Each number is 128 + 32 x the weight over the matrix's rms, rounded and kept within 0 to 255. Layers, rows and columns count from 0. Numbers have three digits each.

# layer 6 MLP up, 768x512, rms 0.121, rows 80-88, columns 0-255
150090148140107056168148160184099108119139119102128122083130136124140109101114184126106148135055135157097159131212107119151148166141150113173185131144131094068111161123184101138093110117187157127094116121080126094157143171122118091124190107136160167112177149061093055111107113169080213107115087122141137178112086100128096136069089128099134134073102120137131102050146144137092189130132084159164163096120154089112154153152116098123134166123125155185104142153125145156119138069102108157112161054061171119136090113155084188043066084127092112043131064119110185140162172078186126147150100140126154144176141139137158125093118100178152154081183118107094152151108174128132156100182137178165157142145149112120142180195133138092120165113150110131102116081119102102188088159155170
120123137171159134081125128143099118066154145139131103154160105124095161123165127146113093121099052104121106049109138151162123162128095131160074119141116119156118120126079119164109134142141101122143142071102112093142169142077105115148122103166089084128157128103168155169101143196123206068175121138076093176131075132134118171123161067109149103124095152167111114165128174147174101110080131115106148128077213113133191145122096095101128121118138104079105158169172144092177107063130216141136109117109145136170106109212157182159136122162143134171119160130118085061113107091151072142182139082185176171077149176144132084141132150100173170088210153133153112144151122125157083179078140105179084088139114155152138107102136151127130134131142115120086150083133123082168122115146054
070120114149141118064060121135120146194112148129097120150095120166157148181153075134054172148108187078099136131099127108134089090228094135173149129078071113168076154151090146159048142114114133103118025122118127103114208143107168074151112162111103098169143128078165135104145181085144128128144118124177169085118134201140136192108099116103086121091087156134145142138163108208152129146110210158169073136088136131130126133150121084115138100157134049088164092147147150118104143137149099139116114106136093126116084120144131109147070125143157118135156142110133073058085132076139153122184190162085101123108139127114111149126091048072193135123098131059145102125074176169167134073150132114135126074190102053172140116135116140128145123128126096086230147093098156141103090103151116
117128137126099140121133081154084107108145169143188131173154162160146172146017107112130126128080136169130112167095133077168228089188143084090109136140133144116121210158168154068116147097194135089096115047155116194103090132077104135143087124156125128100132176153114124099184111186177085129086120095145146161102119133117099075185091125144117085112129149161105093121144117088081156173146128184131128074152121132157154080118135192119092137142171044161145141101139103116154127162131142156168132117104164196152116159090130119154134158133130115143089050160187136126064182142158111123122103144148106145161127130119181125152171123133171138119147102160126098135160105168086127091102122144141174044104127163189087095152191173108157085072133111108100102217125093132126146157148085
056098123172180159143124102158148077044107164162148198120143108154130200129090126096156156146124169174163144148167180124162119127071075104112129146163120133105179127139118145067098124108156088139106114113165115162164176131185075169166210113166087165106098115101080120131104144172147123103087133124192151123177155124184127098131134097126075099097112124106131160099047037159097089056126101155164102176163138132156203146136152106188017106118112133124070121123129100118111132159136190132097144096103128107125149120090136077174155097179160113123078160162144123091150154124196197187152093137130122088124109144165158120105140153120118141161152126104194140135100126125153124123144141126100111089111102146114128113100165109098098127106108207093104085127166154118172118145109119
166153084149170123119148077114119145130129144114156126157149149146146162114116116085128119124136107124111096154132123137139111132131137134156160105126112117193099121128165161134117149142133099159100122138191129146063120113152096071131104078180164159241147121105165117219128120157050105152142102120094130122154088115149125155094072084093154151152142172145100066174161127113114143125125115101127151115178145113155059135145148129119191104093153139145161108114117144097168153117167073133128083139140061100141058147142151091107149145145212131157121105128121150139110110141144108128156119125133176173131101144121082128163169139082142173107137158121104145144175155130130097076098168143165105065152080154161161118132124126116106174117132137103164135144112098160154193103063167
147146118112082144118105063107099162160066082092167124125188073177152170128111092172122134161139137156139178165158123190117105107144147114153110097101048095155082097117126105135113161158119134095118075082132095213124197106142083105120118120116125091186178137138053136098088088190137163116130147144143172127159123081110169136114138089130154149094112136138061138149140118128176073106064117098136113096196105151127103097103091170113126138124096131110146141114103074110132021090145152107116164147136085149099158120118105098068125128080133108116087147120094179159127100145151169174089148119103128149151145131102109126123193143115203144131090118167163066126125126114166132116095129138148114097119106143163159127093109202105092113133025102142141190127161071105158133152151150
145074129111130168100139132072141152173103158163084140137203150098136014106113190110169097145139139157159085077117088152125161095112119107134119177114147143142181157114088227133157130159128127113142157125120131132133180084103154136148178095136102179103153126086170113166120125079140112123150127123127127135150121123162128082133097089100162094123133171166123159102183095117063123098177131122155128185132143122107111156177137162134117111196076097146126115145157127164142144096071136127135083170082190106052064157171094106137173118114154130117131140181177169155107152136132108141104072109139111100181059108152127092119148166170160127102068124149134182093079150169063102133076205140147115198056134112149136129120150146138146112146077118143128174112141177139117104118190171
159107147142150123078137164116146093119128104097105076145146139085132106112082101121100082113114136124100116068124158141145076088139138156111125147109145091148153173118145110093193105140165159125132137085107079103181093135122120095104123097133106120074125150107096098137160101148136142119121114076119130088060133130105111127139110118147122071172131129135146151149123101076151095160099106134063101132131150194214144087164131103150156137172122138143073138161034130069120160149165133142106097077159118120127095142113243096178135103122143113143079163124152143107151098161138160130152132148158109171177083143100144106136146145134088111157103069140104142093120052087153100054139123126155107123119114115070173116169110084180119106090144151128145139088138129165159123153116131
# layer 6 MLP down (transposed), 768x512, rms 0.0913, rows 80-88, columns 0-255
128166165158177188144145127112118139139063084174123203154128179215049119120146123096170172095117148140114138116162092146114125157155140173191089119162057157114178148082193104097114121128119098121161176127117113087176212143103164069088109132098111173105171188157140104104127158132110104133081094177163097138113170111099152156104158120137135157128137112144110140078124176114134180143111072143127145082107104155150157116108126082098126181145134144162094119121159134167113122154156112113106046111113144153122120181155143108108124171155063131141069111103120126134173217088099105164093143134110121166067186135121091033155104062141096172072086156123148146146120096151105160189104070125109100161144137064101176154135166180148110090118120102101166128086131099117185120117057177
130126149110069144097137163146116145052075094118146088124088126129150135115178133147096135180078157142083133130139144115124123166143046163122141150194135145120098129143155134122110146139062136150126119115110134138080114158121164164109130142152072134090135073119156163149070168103116120105140112089154186154131192171093084119168158108167186116137120178119075162134184094084136140156131144161133049107073154142131073153140151103085130125179105142130118098147131135151176125031210170152107140167088147119183107141153139144108109104123155124104134157134101099126125128164166073131156127135149126178092168189101133122160175129106141224131132109098126153172149151145109174191138130063157124151140157147153137137092129082130086125132142150138142102167126150124180133094107136
156125091147109132122119146140080094142133074133092115057115189112150105180198108099088062058169132092172138197106151150134083174108194139114089149103096148095047131096158186123073247168156105104136130149142155165136105103088117120095105117197089105125186096167198116089153126163155065151166117183185160066118120181131114132152134146085098110126111088117148172160128115115152130145106181132154135081137108170177133144117138154132120085119138133089127156142153185139088101135138118125145112125134117154096111114062145122103074216129104108128188147062122121118155145144066091144116127092076078132153144170125152166108175115129136120108130063130133163086063086140093121090154119134075102174133062100107131088088096124072165221135143076156174147088177135139110087143173097
149121118187145118102140095141134101058136117151110189115069175116147116124064108078090138118152184139103112067175184090115105133142118074178116127106154174171122166125094087088105157134124131116044068097077145111102129138130119118127072092138130170189126118131135149182099196123130134098155122183139142181065154148096157129131179152101143110143159110125168114176154099134107116148105152090165126121130121123143114204160155139129133121139145154140138164206177161193132134160127164174130081124138134164137162159119140122091168115055084082171139140156134131113053099110092182136128132092162123113063106083056153101165113138127132143149150133118141108131175057126100155146116120135125201132078083106129187088164151101107144119136097102152116123170092126038113166102182118
083152153155109102125130129166084104079127070148118161108140142087118103121134138114122160152132134167105129114147182121094138104151121104122151160143108163106110143131128117121113175113109104124163159071167118137141146160171133182169111045138130118102156184163120150093095121127135162118066148126168164153149150164129100098172141144166089113111096137117143104148090104127111120122107150112142095160123200159140131088145153052099122139066109060144092150144116133062195160137108149120142103095126113168095172089114219137124119132097101123114096049147159097138133117152149182201172187131126174071052191173171116180103125100143100094087119156111102150122131151090152116085149092099151186139148115163163162038127165104150188075122165158128149111070088153124166119115140100
080147098136093085124102071194106161106111080133182158124124118115155125143161155169124124160154112144133090166128116140112116118078131152178136208145088144111115094128140161153116124166078108128165137131079130100085103104141105141136119067152205112102136145123119121165061117155100138107101126126131144130155167097102093172145144148122070169146103118136152074133097076131119132102141115113122155119164124094112112119174163123180120150157134153105180140146150147118111130147151117146151169097149173128120079117122168140139157122112159087128144110119082164183101154157175151110146083185166069127093041147162176079115133120145120108108129162115154159062157166108121119174074150175138145084119129140102126137119092138089175106142160150142143171080119155138116101149145129
102135102139117086085120160124137091095148110142111123135158087147133155111160144116139137081132133132136068133078119098127106112170097154129102125143123082098129177132137164131085127065113127153117173201120103165069131151107182111100179142183175133179151106137068112133106126150157109125076122111155178126145135138183140145094064106089135167094121102140066165075115147127158120156158138116074127178082106150075156118108230147170098139111145157104116196068128117113153138181107161102120162100122126109143145184130110124125153122126112155084124102135081162134097134084168114170094150085156088196145143126084103119120159084089121152106078097101164116169146141139138144130213090098122051172148101140081115100122133152112163150113100119134141068093171089126186117120153179
100129203100114142164164145000116030120134105195116090125122101111191088145000076110105098136092132091130092134121157154134138152141112120104102146159129153158167118137117117126186174103138102157094070139136118102120144098126164069101085183133138141133132092056152150137133139105130139140133091141107095146067120169145122128147153142094144159093066132076162138109123110144155140130077143102079154118124126205116112086130134185155112125127132137167135172132133112120130090075170096179137222098124103076190103152154191151169139118101102152161134140100169152095099132157074097100153189131151114089126146105123156145095155108100128137151108110149138082100144166165181161136054123091083183107100137160143188133143100138128141153159108146157156139127135159070151106163161124
141163070157135122089120103220127112106064141085156134127160117146070166072132086157078150142157057144108106113143156122164134184126159150137105149118151163120172105128124136134126154140086200126109207120129126111139118092093207163111117119184123144084173125091143100123117132098124085118113102136140062095129092146143115115133121095113075128080140140109134127135116109163142096134124138142122134105088067135119135137137144147087134109162180141139109139144091141058106110111112096146106084142137096086117118146058172113133189070139169129131088186121188154136105096110105120116132034119108192155130152136172112109136103117125117132178074108072142120115167131136129126155126151077129158134145102111105135166080102057112173135129118130094134181094121161091161098114163129
# layer 6 MLP gate, 768x512, rms 0.111, rows 81-88, columns 0-255
153118169122131096136103200186095080142096105084116097132092140087102108144108144103111127138168115142079118175145131127026127123144117154173138108106151115091078152125162131111117083162115141110163083125138180124137165163125099170142090179121109113114142135127141122133140112130044113155141073137136150091157156119115154146116111189164109120069078128163083145130135116149140184123156156146094128129159198109165156078115082150116123122153148139000166134143106217111106134143117201109135094151163112066093098123112125125132176168116116145097131062133171113151179106103062155123130154113116141080121145118178057157093159126137129099103113124139064130173087180166132194129144110174104074103142092137183119145108089164086124129125095105110158119155157153130120119110111157
156143125152113189172124124105162115127072148141097172036102105117156114110096152101119097148073115137156140135130104102087157149173111128177109178094112151119116088095115086149131164093073103165099154146185104153115095213115079125141164096131175129112119117117125099148125129151120101089149183092122085104149093181130093069106110047150149192089129160154158106077149188124122131083156094110160174106166133139083158158177083111158135134103109106191085124167128097112146121151096142149185126192078111155139130135093125079081161130166124135179084160125165113089116145096157124138114112147135150156154134103127195164099160114115076166213166113094111091212137138124126139099096063133132171138221111176134124137103130159120114164140137121122124119132214142138121162156110130
116142074191081124178150144083163122161181103137170079117104140142173130136126137133082088096128108170172150128150119113152128121128171140134118113160124152132145160186106112093151168099111135084087181133119104133148103159137136075098121118086077133136128087114100201116201129136095026119068076124090135117085109111130078174078174095110111064153151151187131058082058117109172123140137076129163124132096144129135092123160148132183087106114111158132165159111117113184154134133177113148120103112104159186177175136068033183130129169138144063147093100135117125070086131088090115134094101078090098125142150139172109152188189198147139181219131092137089099156195112159130174081106169151108126136152133137123086098142141191146179200160106132115174146126126102103059206139139107
110105142105152153058116191105144164137160132138125091085071163125153139150121099064125118177142111191139143086099129061072135152150155105125103136121155123137147186140180140100096134066071183192171105109111094100108118156174136146164163085092157091139160158190103165152112139182093131162151135074078153171148132135122131207156153141106043115113137109117103136125159147132078149132117124126110159145113125225175157133136123151129121160106136160070117108155105174110074131076121127138132111169191109139057177102181132093180069109119125078099119095147142191146148121137155113165149138123105128167115136152109140122091091095116194117137140121092095068200111114138139077122138128110046144140156159219193113141194167195152144158145128121204085155095069139110112170104138212
125176053106133159070121178171125120177125096130116085177124136108113176127093183090102165162088146080100163125090052112161184146152150150111156100101093114140106147119126119162099108087177105175142086131146148116148101088135142151090116120134088121100127082102140093115140138161124180093137096086145184084138125173134096165134162167076139118156075116121094154134039093118152115155134144133154090119062129149091135140172135140127138136188116078155065133073134157128171169153132145129109171149071187133153133098179098158153104144107112169115170089090184115158134099140113163099124145160076091096076096090159156167139151090129160139144112104140103139133126099214148113136104140102134114135166182102076177177103182137184117168156160113155150095093185049135100161110134145
109097112112111149117122110154113087106091091162113142107072089112087090144156066091139136167113171124130163130171164131131086090088160116114118144168228131167095100163189104114158134174124109113157145131151194083121087124122156154105195084114163126120070112147147117138130188095125099121124142118143189121133098209107124138190147115114075158113094151137130073108092140162122153155158131170144111165142151090195110145169046111039134128174118054138120081195097148106138115178139075127177084147167111136138145076127134114123113115153147100179122175129150104143119134095086042103109127097161152175117133152201200167193082166108125111134082121129117114115125157142152148085061118202164164124154131147137138139123100096121137096113132188094117120178148126092174130116123100
113093156112130185144129166067113120102114144131110102119183156097124092110125115163119076099167120128099043167103151132148111119096132140145100162124155229135083059116112105146082108139096076115087114137119166119157133106118114191168118176134135130145059084110154163079144106123134116131152153149135152144131174107115100143124181125078119113145110156155107139129141120149124146116086204162141191154085168165107110122093077189126079141168113111089111149133102121122113123151173135111183155116114131204070091099154124107098139138159100140159141111204149151152103131133106124173120100102152127161074109178116087125138143088147116124111137135160209127123101093190109113140095115153140070052119161134091138179112127127108161122157139128130146114147156096139115148148120176
117129085156140090104039153115125124127097146102098103086112119119080122158032164116138097088099131175191155075167140091140129103093172122162174154105107158072148113116131168149141131104124172125128170169121125101125130054134133090123107082098154125117118136096150132102110156174142129171138053130157105093097082152102081133126129143150120112169112118128104075172097133204176108114146092084127175162071115147129141152085138103090089152174139139065173124201122113146096167149116102187046105045134093177096086130160161121148136145135108128120154164078150071118149145064161110069175079102128161122173085144096146123144159116120079133104102106140151126128161104119153145103157156080129115132181125091099121114147093183102119120145117122159148136093051049128169122114112166